From a checkpoint of a small transformer trained on Wikipedia: vocabulary 8192.
Each number is 500 + 40 x the weight over its row's rms, rounded and kept within 0 to 999. Layers, rows and columns count from 0. Numbers have three digits each. The size before them is the row's rms in percent of the matrix's.

# up: layer 10 MLP up, 512x128, rms 0.147, rows 278-324, columns 64-127
# down: layer 10 MLP down (transposed), 512x128, rms 0.14, rows 278-323, columns 64-127
up278 102:557452477508481544483502463464497510488434488512421512406499549513525546529472519460524490529494458477486545502525520527480530513491451490502402533552513538504481511479489507499548495559487475
down278 103:540498494461505526518403512496564542450473516512536479463523543494545441478530482481466462415559431531509499523460447595540504522490467509474472434421488570485524501495475528535587542532475482
up279 103:529521549467497500513529520537486497497491537527425466503473412509566521489471507493455542467529482490522467520477573450544513551485467516422411509489485466497554493472480506515523552505498534
down279 105:510493497479575409540485565523465552478493507468420444539470436543449477471560505508505529479482484502505458459527484471493459527476498501414432535508480522516447488478492480502503459495441522
up280 094:487524429501494454520489463587478422436496473413545522493498509483484597576493542539525450548506593471542556524557525583485536525446519550503544460485471445518588501518521566500484504508516498
down280 081:494447477538490513535480307487467521571480486514550526519443451446529477451495475565502468502548492527547495466442462542493439487508515572480514454486504481516482475494505460492499492488529467
up281 097:467446509530488425484481454514488461558439492516498464476465455531535424525521461520490513425427529488442545519483507509526466388457505570474454435465492466527436530515479483461417535519480517
down281 086:467477545519474483498473564538441442478498441439501460580479512556490512474467464492537442493508548573523491509470489445477438520415449443480480561559442498464527518478513483511441523476564410
up282 108:501476475512508524512512582534470561416492497509494493451490491519521541461484570535518467463556512484515534453583499492477505457504468489498523489485492539553524555539456572481445506429511507
down282 100:461520542573481481505464420518463474537492522551517460495531459481546515490475493433587463460521498519576443516508561466497470597508440469464481472499520509514502515438536486495500516525474530
up283 114:528468455517495427470511468480435497504467471550518511547495539457486499495450514384466477507525450535490534533526491422463496543486532506399444565474484482492485439570540449484494442453492469
down283 114:448423494475483554455466490543515500463489506470496481488473464430441446491446526507534464504424499490504469436515513542549501463507478538474491453474509549470528509463488561568336597458504471
up284 097:498488453478457493540558530450465454463458545471437508526503444449485516517495490473535507463551529500556484432586551470520489509503492518565491529516538554478503587459556594510557462553443597
down284 096:446481494539417513572489468483564546511524498605523470523449586519585466498549464578423577491456509449508483544503546507433457485497463571488520518504465520426423488474505457461534525521459469
up285 102:536577492535600535513544446444439483537497460490441476489576417532514525500547520554500537475495497496495442442494483466499498489504490454454495462514486556494480461521546512530493552486534528
down285 102:471449494458479480517541513498452560419490481460526493488450467484480488472467474479504402442450503506543487552574509528540545460520481523495511523521422344507615496528501484507410455478496478
up286 104:538508515498575477425552499548566465520540477537535517552516518491602470504460480488466577502536470431465466423491563479461485542481542503503483466510536497490490495561468511507505517413522546
down286 106:509407477534538522488483547542513455477482521439486436483532486495501503552523478562556538473482497542445508523499530477566517441526479528492540504457427505399493468478440553489461480560522518
up287 103:533506505479421477466497477451571508473509484462554521476442476423445547534477505498533452483514531428526462492501592462461533509446528451523478499444539443537523564565516532531458484537548519
down287 100:491517502572523513484491545589500453507478497502578477497538494449492447502486504598526487550441439557566515541564511553482486480527491493492578481486489506507506507450527463501476480499399491
up288 101:563401457510527481511491520490516524605501492443514470466459386555536522450434514492482503457519483520458533462554498454487547477549496539495528551531531574503504506473437491463489454551485470
down288 098:451552562501453488479500452532490464468493521555516527506519552545448463563604531538501536557501527469554442577448490485530484496420426492496474439499492494532477453500520480541536499531543559
up289 107:492528526426530540544487534537506588471449517495483509542520553502484466528492521547552487436542585432528441443488492468506487499506544560504535495489461503457453595559491567485500464410563514
down289 108:487509465515503498460490607533540480480517501461515497480506507574488510497552502536491565521471553569517499525545503540513478502493469501529471440423509574449607443557599375512514422519525505
up290 088:567449437516508534463489493536497442455501502484456500475471456534555505569435491563464543430440524550473525521522495466559466578489486492524541445497506412511483566520518508511497555483522506
down290 086:471515507495519552505457572525525550448475484476564504494457463444503497422489505438565469574540502480544446550548546505462483480463532542494552431546533498501569464425536469498518470492530540
up291 098:520465526465458519483490505504451432545533402496494525521474449396567494543541429492556460498565506460486416520478544509536491505491559515493500525487515468456574468467482452513539417466519529
down291 098:426494504452467516442500436482565507473516542513438501535531550486442558454540487561481561558494494530504491551520483494501551480502448517563453511553443460451490482434564510536542547488479451
up292 107:545456496457559486574511503559521470491486465513495518456462512490463523473506485512476507511523572524494461456464567497544493556557454501530491500516531476495525485476526499427492469489600482
down292 106:515453466483517562431539502504520474515464487389526460498517488503525474495494566544470449464528474487440438443544487616554497471521554481491474524538442435495553472508530504507466420491568504
up293 093:472483448528421504536565504457489479508506522441505506496496532493493546487505580474457484487444511420539474474488460522545467410450555474529417485551485425515457544565525494501550433524496498
down293 093:443520533459540490458533456569471451491532484538445494538461501470450494504511513385496510535566512489485531521502497478518524570499519477503571528456523459551488415473569380481493531486504523
up294 094:509468489490524439492459554452543477490429477483521501547447438539480543443602554403491476466512506498532461474478459525571489507476539564577521509460567462520571535438415489550566517480509507
down294 097:436570482500460551460505582508479440452457531468502478546525467534482592521436547494529521495449550491436525511493527530528548540492472521464484520499502450487419510516512468533504442512468497
up295 096:523488489520539451557510467486473514492468456423452481419500547555486502479541537489503473437481506512567506484469454585577469558500526525543455474500542436493441513461483454475494540505454505
down295 096:482492534493500533470505429457443480533513468477570561497509435505482539483441475474499470488520550556431483493520430550469516445619519484486518486471578450485498447493520453492532458455519513
up296 098:556460389564466455491514526611492523472509486451531517502481507489494436471493562506433467532557593511504545510510466599541542493521542445520554463466471512477494547487508529488464466514496491
down296 093:493487592462512505528487438447507571551522467572596467505488474464527589469546487550546523537529468516488461508482499499481512491517477502554436473453454473481562479563518477496605493491492554
up297 107:463478490448494466529491463429530453506477508571428463488511504518488523467478480447513505418508496514440474515467539510550441441551497431535502526487525547525483448487500561499540436493491603
down297 107:468458537521515471478498570517456485523484458447548496581475547519475494488480502506508508523545495481536444514518561496509438457438536528585470492497498472515494514520503548515473534490565566
up298 097:511451424524518521476531435514490446543492434495553509509507465453528456479487461484514435487484490525562550459477544447476546462410499546454500435440540408537487447486478491553468556511462460
down298 091:485495476481525480543420494546532538508490462501480463366516525476511455536505512489527525499487495468528558548527492554513492521499520538476447500461432515490432492529548481508451471456576421
up299 101:557471525465545466444492533434486518434448459508498465529596486535453438453581482525504496516492516511434483478536583504487533480471519503536489498492488504433541545517525540508428476453529487
down299 095:425517478460455468488558466560509560503581478503526530553427545476554549533423472464467507463494541481517596465469405532524504527539495525532524525501476529507477451503470445473538496530492532
up300 096:536456507526506470456437484512470519461435460415457457440528583511506500486555485518533506559435516465543483486510579470470463537518499519527515472487451568484531479441527485475535482489494423
down300 096:487531520482514533537520471519465562501518494508516501440564417520507565582476484442498483499457500463492521526491443558552536423501544565541493574512548472464499537445480440546502461511457477
up301 110:509501502469492469548484503462487531509450520501412539474507484434375495539439470527426487436547483517457441505491477518536506470636527413516514524503555497444488463447466520426479562543549458
down301 110:519477474461473470423517538494616577449479494520485435475476431508453493483560514502430568488436501528510442613547484495520492536469496465478515522480499509530438451499509575523549420540496491
up302 108:464530498513525425473570430518486452482494524548551555507564562485456491549468539503426510573557489487454485547514522452501493568476505487515554468443479493518494546485500574523469469458460497
down302 103:568507509483514449549541479541473532513480472458493455488470478469537494493548474443427506510501532513426482507442496482506442514592555497510493516521498519568515550518490596487463491480510496
up303 091:551523534510494464443438514472533485443515520547487445505435547553482593513473498520470495444421532553477500499499504496481558445532456543483485494470477486540519507538531584502500500513486484
down303 085:440469498544501519545532485524421493519526505408498566504503481450551445487513580413535493520536494392485506516526490470460460523501554480533518517519483492527456503462436498465477509488477493
up304 099:533507581457481507531514473580508497520522458469493577504521441499461483456536532538456565513438499521442519551494511433539471509479586474493486479494472532505534501411426448435431568449546546
down304 103:508487521486539487589488554522511503438501466547521451519490484458511510499486501497476536548475502463595526521499532525596450529455501491548553509467457473461445459450483447437478449516496445
up305 096:533514578461504515497503514554463531510532546463464431508478435492447488523496526520533566508475539490416509548572486496512579536440522553486455532520492538529444505467404488522475513495506556
down305 093:461488374485515496446495506537488475482486530527558468476483539463545508463516513440442525529545522530549480553522525447483512472539455477472580445534441515528468508464589498505507465519547489
up306 100:463471568529554542539603477532531509475516444461547476579594598474545516492517478479449521514459493536479473464559550473515547508486472441506460498533493535457551481507494507495514435508520531
down306 111:523451516578482483533492415492508520442471479507519486426447436455522575489483470542578459508498475480500499525541530436456484523458525579534569540514537501508568475505546515523447546531565443
up307 096:511478427539503513465504577505539460465492483513542454493416485486471445443459523561523495455510514488520478513462489533500483485498507453466516540495475524521490503505517458462508499448511436
down307 102:532523580491445531472595612440447499455496520499469425481513480471460507579476503481511447507495445500556497528495467483495550474479476438545475511516462474533534561515556528550489488497521464
up308 097:493575498528476447477512448503411437423476524465525500443440493512518452483431504481496555530465524515511526486464531442495478501520422459484517476520470517481447492506518561547430495479506526
down308 091:523651463549476441535551541531479480484480511558552524520418509507573475519546477498524525472452510512544502511464491490541464503529520441600556437525484473495522562478510521524500525525523554
up309 110:503427483527543486602501605476450534521518512472465520504516475417468460533492485546564501491493478476475494495544493474512554490568494531519531538499434556500426519467545448442465493438434523
down309 106:503485464487513490412492502479531487471506482527500506452464475514449587457481524461472546555478430543511478490461472554493529427516514491535522452489516381523536495522502547519486459488565502
up310 100:568521461468509476488501476492481505474485504521450599495527506524542490499418524491529531562491417452477464487499511436524543501577473436513430466533523505500447536459553512452503517501582530
down310 108:514513559523508532539550516592463539460531450528446503465496506527546513477456488487571453488490569459408463435468527516506465520502519482553488518544427475506537538514430558555517524497560523
up311 106:400543437473512481500471537442528478466556490522569486486570508469455475415489552472497497590445570527501515470511571487457518527517474404495522473418503420431448475534507479562492529531448504
down311 114:567447495514504464446486532510440475467454475480456514517465499461523443478568516474491510462443559533523527488557518514496530492476464480482493515523565495589456493454517517508409429439471537
up312 088:500472544525548434500525474550495504507492526496477458530537516452521487504531485555438538500510525549461528466481433528495495459536519548395444551509511456532580440559455509481532506464455502
down312 088:521512500495451505471475625442500477500498467475467526444432509497471491478484461478539552496528473464528498555498512462461441577504509424484515464532501528531532530538545497494562395587504471
up313 107:524476484488457499468507551559480440444544481398553543521460479484480591518468532468578484542503542518484530448500547493467458545486526539471493469533514496487564439488503402393405501471463487
down313 101:452490498465423518531478476461491519514515513551530539538500557519505529547560474533543430526425516504475546424470507519480500469514512508535468576512469501496563512578509424422475522554524486
up314 103:484550492554507475544520528478568502501481473500549449513536530511494572425525520534421457527536470504438518482501479452472514492483451410431532532504556521533462506450464539503552483494487504
down314 097:552439443536505456516508525511523501515537498449393506496500563537483400528467476513504512496474555492486560482469495513466461470497586496549462468468544419530500513524522559433470467516507501
up315 112:443492534452452431508477515473519462535580465437402486474516519413479506488542543546505496475463480467548523427508541514505487509500501438474520586518526438504478603478568582453573447447511468
down315 104:556516482545504587447469566483529490524568535543549495502416502473496498493492476436509594495490468426538525510450520514521469494522441560581490477505496486498510449519563485487470529485516484
up316 107:535481477453524449500483446415547528469521544517562484569576535443484513472496548538516555473558488524468485456464580509378520502589501504488455465540551546525492520484512550521537507469608521
down316 104:481489509582405545524501512576468531473485505445477508517416516501521507501474472485578443530485533506507533491558484492568529467459435470452543553460428487444512459552465492536533487536476519
up317 100:500472508464479510471483493435410484486498452574560512408518435477456491516543504506524530525490501486490481484517463543568556559502488464450577479515529551466503442539500490513504557519480528
down317 098:469501472415489499504475473518528452488503519466439490532425517545497559491458532592440511530446449523474457562412524508461413456433575605466472546559498481490476496463518551506511447516493485
up318 089:477505571532520485440523492479453486530514529533553524564467539454523471509470500554567498410439557507529473499502522510497460487574510442459489583389513450399471507501526506512489521395466521
down318 092:492496504433466543551573532474456491459526457497539475559486536495477491498486533549540536508548541488511480476500571559465495551510507498548496494510526517526508484497570473557512569500538515
up319 102:482503528466541452525577591548464516557446504450525484535488525480525492444495445516469583567549505512432467516515509573535578505450502528499529493504527477564552507538549524562516535529509522
down319 108:413503479519447571488445392503542554487479573540420556516480473505491463522429561488502507541492495476498490526549516485510462477519521479515559485459437557507470479464462503509594486453489474
up320 097:489499508543498480494471522506528505485487474483575498473584448540538505470544482474499490541479537465489533426454550476455445513547487466564505515438476532480455496500512535476458411484513490
down320 101:517518483498460526454489544561507478470453541477437474535426483483489463496528546521480453513479428494560503457498465408520483565426471488516441476433543498511477561626494445498528621559552510
up321 083:503455493528549527471449515454515504512473504494558569463495470517482566487499476508524450469473500524526463535504537485631497468518473431509503509411498537490466503468475523533507470450499527
down321 093:487470531500516527523501514561525503529539451516465422513462495435505499530560447463475466499477495434511545554547513587416472488494481494559519495505478479498488551459543460534463480471533464
up322 096:547483575498539489506485431473482504537445492563497436554528495441428476484529463488524520502511464496522421493492571451477569518536499502496493520455455485508524523487417487409463496442489541
down322 094:462535478480494524531445478545529541480490511449438487486472489528472500494476498423508573468448498498506576487524381549531488557498449428472477499521514450518494578474476512532585570528527427
up323 094:565444575483515461455544499495477487470503506479471465528560540483432380453515523569516475514493534522449448492414483479530499398511539531523509489497497518514481453525504506529450504496531511
down323 100:534531475499523568491488510539531498506493485498546509509446481505474521528523403412438455460541484414490525491486475531451490549426427496538455530482503496473511503509530450453545497512504480
up324 098:470482521554540441514541484417485462519586552428480535520595476487501533468494544453560398540503456563507476501527518543450468499583471564455537455504508464515554491502490481517489526441538478